Each number is 200 + 20 x the weight over the matrix's rms, rounded and kept within 0 to 999. Layers, rows and columns count from 0.

# layer 4 MLP down, 640x2560, rms 0.099, rows 381-435, columns 896-1023
203,204,163,197,188,173,182,206,221,201,222,199,167,209,202,190,193,179,231,208,193,219,196,237,196,222,187,168,180,219,178,204,202,209,191,198,193,209,192,178,215,203,200,189,204,169,201,200,187,199,226,207,212,201,227,198,229,254,231,226,211,213,211,221,172,206,198,185,225,199,197,173,228,193,205,200,202,187,206,168,191,189,192,200,199,207,209,190,183,191,222,196,201,193,194,195,183,210,193,230,210,179,191,196,203,210,206,178,221,226,219,203,225,167,198,213,196,162,202,198,177,201,195,191,219,223,178,219
233,204,186,194,188,189,179,175,178,237,195,187,221,207,179,188,256,181,217,215,172,225,172,219,228,199,161,197,193,212,193,215,168,198,178,210,246,175,212,172,191,198,193,195,182,222,196,215,202,234,153,186,182,169,204,240,197,176,169,198,188,217,202,183,188,192,193,214,180,159,193,170,230,258,191,201,231,167,192,177,184,200,222,189,194,226,222,167,177,190,206,178,228,191,199,201,196,193,173,158,179,178,221,183,198,203,246,190,203,207,220,162,233,232,181,221,186,260,207,168,188,214,193,184,210,187,198,204
197,145,203,222,204,194,177,207,234,221,200,228,222,226,196,195,202,156,185,194,226,220,206,197,219,228,192,180,196,188,191,233,194,250,208,193,213,195,180,199,216,186,168,214,182,207,238,202,210,217,200,185,187,215,168,198,212,227,206,195,173,201,217,192,235,242,195,199,202,229,195,209,174,249,201,187,213,171,212,191,200,212,193,197,211,178,184,227,232,233,216,218,188,205,176,168,223,196,214,208,231,214,219,233,183,235,153,190,203,219,220,207,207,205,180,193,193,192,178,173,193,217,217,180,185,197,204,186
184,209,204,245,219,163,161,214,170,196,192,201,212,201,203,185,220,207,190,193,170,171,195,215,213,231,212,198,242,240,214,220,240,231,187,204,200,230,179,251,199,210,193,214,209,232,171,186,159,187,157,189,175,179,223,200,201,215,181,162,197,200,206,186,228,206,174,210,189,222,202,193,187,214,175,209,241,177,202,191,207,204,193,204,224,166,195,212,218,203,178,233,217,196,192,190,195,193,214,217,217,207,218,194,209,226,179,205,193,224,191,199,201,229,251,238,219,234,192,192,178,181,211,209,196,196,210,189
204,161,208,135,217,160,181,180,161,191,182,208,181,175,197,197,203,199,170,213,198,179,201,186,215,213,172,213,204,210,189,210,192,241,203,198,179,197,203,171,190,200,191,188,187,200,213,184,226,190,174,202,208,199,231,217,178,213,205,190,159,226,225,228,220,199,229,177,204,173,185,177,183,196,203,198,178,210,181,186,197,210,193,207,163,222,220,162,204,191,207,181,217,214,207,200,202,194,148,218,230,180,158,188,206,190,195,178,216,190,185,172,224,206,224,160,218,194,180,209,210,191,232,179,204,179,172,191
211,208,201,199,217,235,178,202,197,187,219,200,212,196,219,212,226,170,163,198,214,184,186,164,192,216,204,199,187,222,190,213,178,198,198,207,202,217,214,204,221,185,181,172,191,218,162,193,201,187,190,195,187,197,255,169,233,185,218,195,187,215,213,172,250,192,216,183,217,207,211,227,229,198,158,205,228,207,244,218,172,221,211,207,234,212,160,210,190,184,164,224,191,212,199,204,191,205,215,218,199,216,172,186,200,222,224,217,237,210,192,215,207,206,241,165,183,211,209,189,193,191,185,187,253,195,199,191
180,199,201,195,182,220,200,199,229,187,219,200,206,223,162,174,182,217,161,183,176,201,188,199,182,222,215,214,202,203,189,206,184,176,211,208,182,223,211,177,200,209,224,190,215,203,182,215,172,207,234,224,199,185,204,216,199,184,198,179,161,167,204,212,191,197,184,216,184,201,193,195,182,186,160,192,190,167,222,226,181,198,152,204,194,209,202,187,171,216,223,207,187,213,231,195,222,227,226,193,165,184,185,184,237,191,186,180,199,187,161,208,195,186,157,163,193,229,214,205,199,190,196,240,199,199,196,183
169,176,204,182,149,191,203,224,233,180,219,181,206,194,217,203,231,166,152,218,186,197,182,189,196,185,178,208,138,188,169,205,187,166,210,185,198,223,198,215,190,200,229,195,200,178,223,212,182,213,198,194,193,212,193,193,208,205,229,182,173,194,222,213,177,195,210,186,147,196,184,165,193,184,197,156,170,162,194,197,186,185,196,206,199,180,206,228,195,177,179,151,198,186,191,173,217,226,220,169,195,194,222,224,216,202,197,202,181,187,215,147,206,217,202,214,204,196,191,150,222,221,214,188,211,199,175,193
205,191,204,165,228,216,208,223,191,225,214,225,220,196,193,211,209,205,212,226,186,215,187,199,212,214,192,184,217,184,212,200,209,208,220,205,177,178,204,207,187,210,178,175,230,169,175,209,247,198,211,179,236,200,214,222,235,200,217,173,190,195,221,192,187,200,232,211,182,222,191,190,202,204,174,240,211,186,175,174,174,195,210,192,181,193,204,192,211,201,210,216,207,197,209,215,226,216,185,157,223,240,196,215,200,212,227,191,227,217,219,153,206,210,204,204,182,223,197,208,182,185,193,197,226,217,218,185
210,209,207,182,184,182,205,232,227,206,200,190,223,188,178,223,231,218,209,184,182,174,225,212,213,194,192,204,193,229,220,256,189,200,216,217,227,209,242,191,225,194,209,211,195,186,172,208,242,220,183,181,185,229,183,192,208,221,229,210,212,226,201,174,196,244,198,195,196,196,199,203,201,205,198,173,195,220,194,222,203,210,181,195,247,190,193,175,245,193,209,190,199,223,213,174,217,217,226,198,203,213,217,205,196,187,206,212,219,253,191,184,213,200,189,231,188,236,214,197,200,202,201,177,184,193,219,205
208,215,231,218,179,236,210,219,202,207,215,216,253,229,205,194,220,186,173,197,210,191,201,237,228,216,198,184,215,196,183,237,183,195,194,168,179,195,227,240,218,194,219,228,157,166,211,202,192,220,187,214,190,197,186,220,175,199,215,211,182,182,206,185,248,195,192,219,230,246,203,183,207,173,193,193,174,184,190,231,211,185,223,203,193,218,241,176,231,190,190,192,187,211,178,208,214,197,223,205,216,233,243,216,186,215,201,201,195,222,193,234,193,205,223,265,192,239,207,197,196,208,218,194,175,240,195,197
182,220,200,237,205,174,213,212,233,205,187,207,202,214,220,216,197,172,213,195,207,191,204,199,195,189,214,189,224,224,223,154,218,169,173,212,200,211,211,200,190,147,185,195,169,213,208,184,188,193,204,197,164,190,207,190,202,219,158,128,252,197,204,177,213,231,165,202,171,243,192,181,192,173,174,178,202,188,166,161,211,227,202,183,187,229,217,226,205,186,227,178,196,195,203,207,159,178,171,207,238,197,178,201,198,186,219,190,209,214,179,224,222,182,232,204,221,202,208,187,185,170,194,193,177,246,197,191
205,156,156,238,219,212,170,208,202,206,203,187,238,185,216,194,191,233,207,193,175,178,215,223,231,174,215,211,193,172,221,218,213,192,193,187,217,205,198,224,212,192,222,211,188,227,216,211,183,191,180,214,187,178,152,251,229,178,217,220,192,213,206,183,231,209,196,249,175,196,209,200,210,199,190,206,217,223,188,198,168,202,192,203,185,206,228,187,200,229,185,186,190,194,202,209,215,217,203,191,193,230,218,224,212,196,207,205,176,208,199,210,209,211,233,222,229,216,202,198,214,198,201,201,194,208,229,209
199,208,188,187,180,189,187,219,179,204,219,194,173,189,190,225,204,216,258,173,189,207,188,185,167,223,201,225,188,168,235,215,170,206,198,182,170,210,208,226,199,196,154,178,213,189,207,242,232,220,214,229,212,264,216,222,181,202,156,169,181,209,208,229,211,175,206,203,216,207,191,185,228,193,178,218,199,178,185,212,194,224,206,194,214,197,209,189,202,210,204,189,220,191,215,202,203,203,204,238,199,231,189,236,198,215,189,202,224,194,201,167,213,214,206,210,185,197,225,185,238,211,192,159,222,184,188,192
215,202,166,212,180,202,188,236,192,183,194,207,205,241,210,232,163,187,209,185,206,185,200,194,223,204,255,203,171,169,192,186,183,187,158,186,168,200,208,195,175,207,209,195,179,204,195,194,241,191,227,213,189,194,212,185,192,179,182,217,212,175,213,208,206,174,151,213,192,210,191,211,193,205,198,176,184,173,166,226,194,167,207,197,204,174,214,185,180,197,219,198,211,206,204,223,220,206,215,203,228,180,204,191,204,243,151,194,197,183,219,214,213,199,201,200,229,197,184,213,207,235,269,200,236,173,226,205
213,185,214,208,228,217,215,168,211,203,210,181,186,162,181,209,219,179,190,224,218,205,161,185,168,189,163,208,213,170,197,209,204,162,205,158,180,180,222,187,184,189,191,200,236,192,201,195,204,169,184,208,217,195,219,198,207,222,212,196,224,188,199,185,205,201,210,223,177,195,246,205,211,216,190,212,190,212,213,181,187,197,148,193,230,216,170,182,229,219,182,203,229,194,186,234,191,215,219,213,194,193,226,190,206,159,212,208,213,216,207,210,194,207,213,186,209,191,206,190,220,197,194,214,231,202,190,198
197,204,215,167,221,145,218,198,191,183,169,183,204,190,212,195,181,238,211,209,207,211,186,214,201,205,209,201,213,214,195,216,228,166,157,205,177,186,170,231,208,176,197,217,230,173,192,215,216,194,229,205,198,157,216,171,222,170,208,222,205,202,217,186,171,210,165,225,209,196,190,190,173,196,197,232,220,194,214,220,199,198,188,200,196,177,214,203,207,183,215,199,213,184,207,207,179,206,198,247,198,220,228,176,207,219,204,202,193,164,217,184,211,215,226,235,219,196,211,184,215,187,196,194,210,224,204,201
186,195,185,227,194,260,189,210,192,219,186,193,166,195,201,216,217,220,199,211,186,170,197,192,174,228,213,214,211,197,237,198,202,197,222,233,199,176,228,213,186,201,189,215,197,197,199,180,168,212,202,211,215,214,249,228,199,181,191,207,246,216,199,173,200,215,224,209,187,202,218,194,168,221,221,246,205,169,229,199,192,216,185,194,211,203,186,201,214,215,192,182,231,173,207,209,193,192,205,204,182,216,204,206,216,167,243,221,178,210,190,183,204,242,230,198,221,190,209,201,222,229,170,173,219,198,185,181
172,185,193,255,229,220,214,199,162,207,173,211,210,197,207,198,192,199,227,223,226,204,213,197,211,190,189,200,211,206,221,188,232,206,182,213,213,200,216,190,206,210,171,223,188,180,197,200,216,179,192,208,231,216,263,171,194,210,218,196,198,181,200,189,223,220,187,211,210,215,190,228,223,235,194,200,216,191,154,189,188,202,178,197,252,205,190,190,195,187,233,205,202,211,203,190,192,191,209,227,144,196,257,202,211,225,200,224,214,195,206,187,232,223,188,162,213,164,222,206,193,222,155,199,199,212,214,220
228,205,156,185,202,236,196,172,221,222,218,195,174,170,205,234,227,245,180,217,190,204,207,210,217,210,195,197,219,194,225,209,190,192,204,225,169,237,231,240,164,185,198,180,210,199,177,187,179,211,182,218,216,198,192,212,218,199,194,161,235,172,214,223,218,219,240,167,184,197,187,203,226,209,195,217,210,209,181,184,208,208,215,193,198,184,204,231,248,220,213,205,213,213,191,182,207,201,197,196,196,225,207,178,231,202,198,203,187,170,200,210,198,194,202,227,201,193,187,243,215,172,174,204,269,220,196,241
193,181,162,242,226,172,194,197,207,173,173,218,204,198,201,213,232,164,179,169,211,191,213,219,182,204,200,200,197,185,164,183,233,208,208,190,225,211,218,201,179,202,191,188,204,220,143,202,188,192,215,194,226,227,199,149,212,197,202,218,198,209,192,225,224,213,206,191,162,217,181,180,164,205,211,204,185,207,198,206,195,218,200,193,181,227,250,214,192,175,203,209,193,178,216,212,201,205,193,200,228,168,184,163,192,188,192,186,188,197,198,219,202,202,203,207,186,202,231,213,202,179,235,202,161,223,218,177
202,156,187,200,181,190,185,214,196,201,176,225,214,189,199,177,198,197,197,192,204,197,245,194,213,211,183,192,197,201,220,186,217,226,207,188,191,187,202,189,206,239,166,184,186,203,176,198,170,183,178,204,209,197,191,191,182,192,213,174,198,204,226,180,183,200,229,246,233,190,175,219,204,211,171,215,198,196,174,215,189,212,193,197,234,198,141,189,216,218,238,239,193,193,182,211,188,188,193,164,219,239,194,175,207,215,173,226,191,208,221,205,164,210,197,218,224,202,188,186,210,204,206,190,204,185,227,199
230,209,198,226,193,191,158,196,206,198,202,206,195,206,156,169,209,201,207,192,172,208,206,205,196,232,167,204,205,206,181,193,212,196,209,211,212,192,183,195,229,209,203,209,205,239,223,183,186,201,189,186,180,189,232,235,223,206,186,182,217,237,193,222,210,194,220,195,212,202,241,188,202,242,275,176,175,262,210,174,231,202,207,202,212,213,164,163,168,207,198,197,213,197,205,235,211,186,250,211,196,168,158,212,185,222,202,196,188,190,212,197,204,196,158,214,202,164,191,175,198,183,256,245,200,193,205,195
178,185,221,137,202,163,209,174,193,205,207,213,221,215,182,223,200,220,179,191,219,209,207,199,182,255,203,203,198,236,202,195,176,166,198,213,196,213,210,212,230,192,215,192,205,177,185,182,217,185,187,219,205,173,201,204,204,226,211,177,175,195,199,192,182,232,203,200,209,211,194,191,208,178,235,184,195,220,205,206,207,211,160,202,249,223,234,190,217,232,201,185,212,198,207,226,231,220,168,200,231,207,190,193,198,191,196,211,208,197,187,203,213,199,158,201,234,178,232,205,218,198,183,204,174,222,208,221
211,224,168,207,188,193,186,205,198,176,211,170,192,193,184,218,199,188,164,193,231,206,203,212,182,230,173,190,186,203,162,232,166,216,191,154,196,198,195,195,200,233,184,219,182,169,170,175,223,202,197,235,208,202,213,230,178,224,220,177,179,199,215,208,231,186,219,178,218,231,207,198,187,227,176,180,222,230,156,209,230,180,198,199,205,184,218,205,194,210,199,198,211,210,202,205,230,189,188,177,230,223,223,202,184,203,186,225,189,196,207,185,214,199,203,206,203,215,228,235,190,200,170,204,201,195,180,183
189,151,203,209,172,192,214,193,198,204,229,195,212,224,175,214,203,219,239,208,181,183,203,219,183,212,202,224,184,228,167,224,211,235,191,197,189,204,216,201,190,140,183,220,200,202,185,196,193,179,169,194,174,186,195,205,221,191,200,188,210,188,186,169,181,227,215,193,222,224,178,219,211,220,208,186,206,215,199,177,180,209,161,214,165,146,224,224,176,185,206,204,168,165,219,147,199,178,173,200,212,211,206,197,207,166,213,227,203,247,203,218,216,185,224,194,192,161,205,195,196,179,176,225,184,221,212,202
176,126,202,234,191,196,192,178,227,197,166,227,190,195,180,184,209,202,186,238,231,178,216,199,228,225,153,184,142,175,227,218,229,220,177,194,198,197,170,208,228,214,183,216,216,191,207,189,195,226,212,168,235,222,224,217,201,170,196,210,192,219,195,179,208,188,205,169,257,239,200,208,192,228,181,210,208,195,185,205,229,190,183,198,205,195,239,201,191,198,206,193,207,204,183,221,193,217,186,189,200,164,210,218,174,207,182,178,232,180,209,216,196,205,183,221,243,224,195,210,178,221,193,148,195,232,248,205
200,209,201,185,194,199,192,196,201,162,211,238,206,208,182,234,170,172,212,213,183,219,204,201,211,231,234,199,179,241,218,220,152,236,196,201,206,148,210,198,164,200,179,210,217,205,201,214,216,191,209,197,228,213,178,194,186,180,179,194,226,246,203,218,169,220,195,194,188,155,176,227,208,228,173,221,211,197,212,215,178,214,212,206,213,184,196,199,136,187,252,222,181,209,175,202,209,213,199,195,189,194,158,205,201,210,202,202,201,188,198,179,239,198,196,205,215,172,199,220,210,195,174,194,189,177,211,223
220,179,185,210,170,201,248,204,216,244,193,193,203,215,180,166,204,204,180,213,230,188,190,219,209,222,219,210,173,218,228,206,197,197,180,225,182,164,204,193,209,228,217,200,216,212,194,201,210,180,199,206,216,205,217,203,227,197,207,246,230,203,201,213,233,190,237,209,188,214,160,184,219,224,171,228,216,226,218,207,187,205,219,196,218,174,201,212,199,190,238,177,186,214,205,194,151,214,216,206,154,219,205,224,219,195,194,192,210,202,196,183,217,220,199,215,167,220,224,192,210,175,210,174,188,209,189,206
222,218,175,207,198,192,215,197,222,225,242,190,184,186,215,214,204,178,181,212,199,197,181,215,218,110,222,196,181,213,219,201,182,174,195,202,228,218,209,214,224,205,190,213,207,197,191,208,215,187,195,174,200,187,236,204,225,207,171,179,231,236,213,184,207,178,211,204,193,207,218,194,182,211,201,234,217,197,202,187,186,221,177,197,231,228,197,164,175,203,216,183,231,201,203,225,200,204,201,218,187,229,204,172,223,187,185,210,184,217,221,245,173,204,206,203,196,255,232,191,190,188,218,175,208,234,213,194
212,181,208,225,199,192,264,209,203,186,205,188,204,198,192,216,186,216,201,190,197,190,247,223,210,193,197,201,212,180,199,183,192,188,221,221,190,188,218,188,247,228,204,196,203,225,194,189,201,206,206,214,191,257,190,195,216,159,210,183,235,199,202,175,211,186,170,229,224,205,187,232,259,188,160,205,200,215,158,184,205,175,235,203,206,199,233,226,221,210,190,194,209,186,195,185,170,182,226,219,212,193,204,182,188,195,208,183,204,208,185,236,216,212,195,209,222,231,205,219,183,217,199,192,198,206,217,209
165,211,217,209,256,173,229,194,187,181,203,202,202,175,175,169,221,200,212,257,248,195,213,167,200,177,223,211,182,233,188,200,169,185,241,167,210,180,236,206,213,240,216,210,221,197,191,186,211,214,189,227,162,208,184,220,174,240,214,192,213,215,203,217,221,213,197,201,226,250,206,156,188,198,221,213,209,204,196,203,235,212,226,202,236,213,213,199,182,227,173,217,202,198,199,228,195,177,232,195,222,254,194,201,208,198,178,208,226,194,234,213,160,204,203,202,190,208,233,214,204,187,223,252,206,224,203,202
200,198,202,217,199,208,183,199,220,218,166,203,193,210,185,229,227,245,214,201,214,198,189,160,201,242,196,193,193,201,210,189,223,231,183,152,219,188,172,191,185,193,203,161,191,187,173,198,220,206,214,192,200,235,218,181,221,194,185,222,220,185,181,195,215,175,201,199,199,207,180,229,175,188,191,236,148,192,221,188,215,186,230,204,193,181,216,210,201,205,214,214,219,216,189,188,212,188,234,191,195,257,189,196,205,178,207,207,210,196,208,172,204,241,231,180,170,161,198,192,204,237,206,194,178,181,165,197
189,177,199,173,195,163,198,179,194,201,200,211,229,197,158,243,163,193,193,192,199,202,200,192,203,169,217,215,186,173,199,200,197,232,217,197,166,184,217,240,204,205,226,219,192,201,176,194,208,144,150,189,178,214,230,193,219,205,236,224,204,194,183,222,192,203,196,168,209,189,211,187,181,195,192,184,181,226,233,213,220,203,224,200,194,191,224,199,216,193,194,157,177,190,191,199,177,226,202,200,215,215,209,202,209,170,210,213,214,169,187,194,243,177,191,194,197,218,133,222,205,216,153,246,200,206,207,209
178,173,199,221,188,185,181,190,182,205,181,219,219,176,194,205,178,206,171,201,204,199,218,225,185,210,210,204,173,216,215,210,178,176,216,214,194,220,193,186,202,220,179,169,222,190,156,198,214,185,205,230,226,198,175,230,166,204,213,181,166,201,206,202,176,185,200,204,155,241,209,174,221,219,150,208,197,190,185,222,197,206,205,202,204,169,163,187,203,156,196,233,217,211,190,203,194,209,193,211,191,213,194,214,204,190,189,193,178,248,192,200,197,223,251,202,218,164,183,208,206,189,209,204,195,175,212,199
195,189,235,207,189,255,184,205,212,213,204,186,204,224,219,204,203,206,193,177,190,223,194,245,178,199,190,206,162,199,180,174,266,186,227,182,176,186,187,233,173,198,208,187,168,207,205,185,192,221,202,209,209,220,226,232,226,199,197,174,185,179,193,226,196,204,199,199,190,204,226,248,233,198,208,229,207,179,190,197,224,234,232,206,198,196,209,208,252,211,174,197,197,192,198,175,191,191,213,186,214,208,191,192,214,203,200,221,211,218,197,203,242,207,198,236,239,208,142,206,184,220,198,214,201,178,185,205
194,199,194,215,180,202,166,192,209,197,218,184,148,197,185,212,216,207,186,200,165,212,193,172,214,225,220,185,158,194,219,185,188,214,219,183,211,209,175,197,198,165,202,218,227,214,196,171,209,195,198,203,180,172,204,169,216,169,211,188,192,158,203,213,201,205,172,187,204,217,184,177,188,192,226,228,214,242,201,197,197,203,202,201,240,212,171,184,213,230,213,196,204,216,206,196,218,198,218,169,201,186,178,213,184,220,200,217,220,232,195,200,194,201,169,198,203,191,215,169,184,197,203,187,183,199,177,194
206,165,233,196,186,243,176,228,204,206,206,178,190,197,216,169,183,181,178,192,215,199,210,191,195,178,202,190,191,190,224,181,212,267,213,239,168,200,186,220,210,214,199,225,251,214,204,209,236,177,167,225,199,161,210,213,194,199,197,210,219,220,178,198,205,188,192,236,206,244,194,220,247,197,229,185,231,208,209,202,211,191,223,196,201,185,169,208,209,188,233,246,163,210,214,207,183,179,223,191,209,193,227,206,199,201,214,185,191,193,181,209,179,206,196,212,222,203,178,214,206,166,211,207,214,199,172,201
199,174,225,230,212,235,213,176,210,151,208,200,205,193,207,196,215,177,178,191,188,211,203,217,203,191,170,219,201,186,201,198,206,185,218,221,206,204,179,221,200,199,192,172,240,218,206,199,220,195,212,194,193,195,229,191,192,188,221,197,220,179,189,180,223,194,213,205,235,213,182,193,237,165,216,202,208,216,172,194,202,207,211,212,191,232,227,216,211,211,204,174,197,195,220,174,203,196,188,204,185,182,216,228,198,199,208,194,173,218,205,179,203,189,206,160,210,197,254,196,203,202,192,206,203,213,197,195
198,193,203,182,193,182,200,228,210,221,201,214,210,176,193,216,253,169,219,212,229,211,212,195,203,196,169,190,216,201,208,214,175,225,203,193,297,179,171,132,207,208,186,235,203,216,180,218,202,195,172,220,202,219,207,165,199,209,217,191,183,199,209,207,236,216,191,183,196,184,195,181,185,209,218,225,193,169,211,210,201,178,192,201,186,221,179,185,184,191,215,202,202,221,191,233,174,230,184,206,192,212,211,211,188,197,204,195,209,193,220,213,195,174,186,223,219,174,217,201,209,192,222,185,217,209,214,194
215,195,226,168,210,164,184,201,195,222,195,195,210,184,191,220,190,242,189,214,168,198,195,198,204,196,192,208,189,223,239,162,213,228,209,219,216,210,188,193,200,211,207,210,241,178,202,196,212,245,201,221,208,190,200,174,196,177,209,223,191,202,212,196,215,212,217,205,174,213,205,182,179,208,189,141,201,222,204,188,184,215,203,204,211,188,251,184,220,200,196,196,226,205,201,189,159,226,213,206,220,203,168,184,209,189,195,201,217,185,217,217,186,191,207,207,190,177,167,220,217,211,202,198,194,204,204,226
187,162,197,194,194,207,211,216,206,189,189,190,161,193,221,203,196,202,180,217,228,182,222,211,185,186,195,203,229,196,200,170,214,191,199,225,216,186,204,218,207,216,213,183,215,213,245,225,184,220,200,209,196,186,183,159,215,171,210,203,161,219,206,212,182,196,179,226,211,170,193,198,163,198,204,203,180,187,176,184,194,203,192,190,215,195,184,173,208,192,190,195,205,161,211,190,198,202,180,223,183,191,191,158,201,208,190,214,215,194,203,211,187,206,185,195,208,212,201,209,224,217,202,221,212,218,249,202
213,204,197,211,206,195,244,225,199,206,186,215,159,207,207,205,206,242,164,194,200,156,233,208,225,215,192,197,188,176,211,191,211,230,198,196,181,245,215,176,200,219,211,210,187,239,205,220,198,204,209,165,196,222,210,185,223,189,211,186,229,195,214,234,241,197,195,182,173,195,243,256,233,191,234,195,138,197,183,183,235,192,177,202,213,222,224,200,196,189,190,204,234,214,213,208,184,186,229,220,210,181,189,183,204,220,181,241,229,200,194,190,204,209,192,201,188,206,224,210,187,217,197,199,216,235,216,221
177,208,225,198,204,169,201,218,221,168,177,195,214,189,217,209,175,172,216,181,212,213,166,189,213,184,208,198,207,174,197,184,213,181,169,194,250,205,200,214,228,199,188,240,185,220,180,205,200,208,169,146,248,187,177,252,195,194,188,216,220,185,191,215,220,205,200,232,200,220,234,199,184,181,217,188,183,202,204,205,200,190,218,201,216,208,198,209,163,153,209,229,191,184,198,225,156,185,224,212,207,227,188,195,215,203,212,233,235,207,176,219,228,188,224,207,193,216,166,166,221,153,185,210,191,193,242,186
224,179,213,196,206,179,183,215,188,195,161,157,214,190,195,176,180,213,201,209,202,151,202,220,199,188,154,197,188,191,181,230,158,235,198,223,252,187,216,173,199,193,190,201,184,214,181,221,158,229,192,183,186,213,201,215,168,190,230,189,235,207,184,202,208,194,228,219,206,215,203,214,155,208,188,183,201,204,220,201,170,195,228,195,230,201,164,201,192,226,205,175,181,199,194,221,199,180,210,190,196,244,201,204,189,195,242,222,190,190,182,232,195,163,202,197,199,218,226,199,213,173,201,182,198,182,224,171
219,205,197,222,187,170,216,209,210,181,189,216,196,218,199,167,212,214,195,192,223,208,200,203,191,246,210,178,199,185,221,187,218,245,196,208,213,161,180,209,220,160,191,205,157,202,198,191,172,162,191,206,199,200,235,223,170,190,201,187,184,193,223,221,230,221,201,216,210,142,164,190,192,191,254,198,223,206,181,202,177,219,189,201,162,232,172,230,184,192,195,199,216,238,210,206,214,203,218,187,193,198,181,174,191,194,210,196,196,183,210,227,192,222,204,199,198,173,204,198,172,211,195,208,195,207,217,204
174,185,182,195,178,196,185,162,164,205,212,193,172,203,189,183,219,186,169,230,187,199,198,215,186,195,176,202,209,189,207,179,230,222,189,140,190,184,182,230,226,189,215,189,198,217,203,229,194,185,196,190,194,205,172,195,185,166,192,236,201,193,194,216,201,190,209,243,196,229,187,225,205,192,187,195,228,168,193,190,199,183,214,202,200,179,190,206,210,186,179,210,195,189,193,213,195,202,197,252,171,169,169,170,184,226,193,217,252,180,196,221,205,132,206,204,214,228,179,225,198,206,175,182,186,203,181,196
144,214,185,183,175,171,184,182,203,212,154,164,238,189,212,211,152,203,195,184,193,199,207,143,197,212,181,220,175,186,170,189,204,252,212,189,207,205,211,197,192,187,170,197,201,207,183,215,188,197,211,172,238,231,188,209,190,164,187,182,212,199,187,199,189,234,202,196,199,188,208,175,223,194,196,178,215,208,193,196,215,220,148,207,209,205,216,183,215,191,193,188,178,184,192,191,203,203,201,178,226,217,187,169,201,206,212,194,182,217,199,202,232,209,171,218,187,215,185,251,216,150,184,178,196,199,187,188
199,197,221,203,230,219,154,182,196,189,216,220,180,169,207,177,197,192,152,216,200,200,201,200,213,205,170,213,205,190,182,174,194,165,201,175,190,238,177,174,199,225,224,202,212,190,198,205,214,212,181,232,192,226,201,203,173,195,212,211,219,172,181,203,215,195,227,203,195,180,204,199,201,225,217,199,183,222,180,191,192,192,206,207,198,225,202,222,198,204,180,153,180,202,212,216,175,189,214,215,204,192,195,187,203,177,171,206,194,193,206,246,236,233,188,196,196,209,177,194,229,182,193,201,192,186,223,199
165,201,217,209,193,192,202,199,211,214,185,197,198,219,194,179,187,179,188,255,171,189,208,191,202,228,193,208,184,198,178,248,211,212,212,184,189,229,248,209,208,186,184,173,200,157,225,208,207,194,174,179,208,209,200,188,205,170,223,210,194,170,217,213,217,160,202,169,195,194,192,203,208,214,197,200,210,185,225,206,216,224,176,205,191,193,215,207,204,222,216,195,199,202,199,195,192,161,195,240,165,199,210,190,193,216,178,187,212,200,243,206,203,178,183,213,213,174,194,204,192,208,188,208,210,174,190,204
219,198,220,168,206,186,228,200,212,186,208,198,167,185,221,198,201,212,191,239,172,203,193,228,202,196,201,217,221,176,197,162,188,212,223,178,197,223,206,249,177,201,202,211,193,213,184,175,197,204,193,191,188,220,198,196,187,255,216,137,162,195,229,193,198,185,183,193,211,203,197,196,221,231,189,171,188,214,174,159,210,177,170,208,193,167,201,177,182,237,208,208,234,201,212,165,228,204,194,208,178,185,211,191,203,253,227,155,210,151,190,194,193,187,198,228,224,206,141,228,196,209,199,215,183,183,178,199
201,180,161,176,195,183,201,188,203,201,214,204,194,215,191,216,188,215,202,194,199,169,201,225,194,162,189,220,199,181,200,201,194,182,225,199,218,198,202,179,211,212,201,189,187,183,166,187,194,169,215,209,171,156,144,240,220,199,220,172,226,172,180,152,198,213,237,232,181,216,193,193,209,199,209,237,200,211,206,198,207,202,202,198,225,215,191,204,155,201,171,188,202,188,227,185,195,178,172,168,211,221,165,198,198,210,165,184,201,230,187,185,198,215,215,163,181,187,203,207,205,189,231,190,227,205,255,172
227,243,199,188,197,201,220,211,199,203,225,201,173,182,188,194,181,212,186,226,181,176,194,187,191,208,213,197,214,171,209,218,229,172,201,225,208,185,217,212,224,177,189,212,197,200,172,211,198,234,235,207,159,182,199,181,196,165,156,182,215,192,213,158,216,213,237,194,186,207,209,233,193,222,267,149,195,214,200,197,211,197,166,196,201,162,201,225,213,219,201,195,214,187,189,192,174,210,197,217,209,190,198,207,197,199,212,223,215,189,170,219,227,194,170,163,201,199,203,202,192,207,200,221,204,194,157,189
218,141,186,218,247,189,210,209,173,190,191,187,202,149,191,206,186,223,225,217,186,191,210,216,175,170,192,209,198,181,192,211,181,244,204,194,205,186,227,163,209,199,196,176,219,202,202,222,183,183,199,219,214,174,213,168,205,214,212,208,209,212,194,195,224,172,206,183,207,211,219,223,210,210,233,210,172,224,188,208,192,221,203,205,208,155,216,191,194,216,229,164,202,188,181,209,199,177,192,180,219,215,189,179,195,168,218,201,183,189,197,214,183,178,203,206,178,199,205,212,192,175,214,228,215,184,207,185
202,230,194,259,168,203,220,200,213,219,197,212,210,199,190,198,215,212,220,193,199,195,204,220,189,188,206,193,213,220,234,264,188,174,231,202,187,214,193,174,195,231,146,187,214,181,197,200,188,219,208,213,196,214,179,171,223,207,189,193,233,179,205,214,266,204,206,195,191,210,239,218,165,177,171,227,187,207,205,172,187,203,196,192,186,212,237,190,216,227,199,184,190,208,193,188,201,216,214,213,233,214,192,187,196,214,226,200,175,197,193,189,183,236,194,186,177,251,209,218,203,215,188,180,196,199,246,182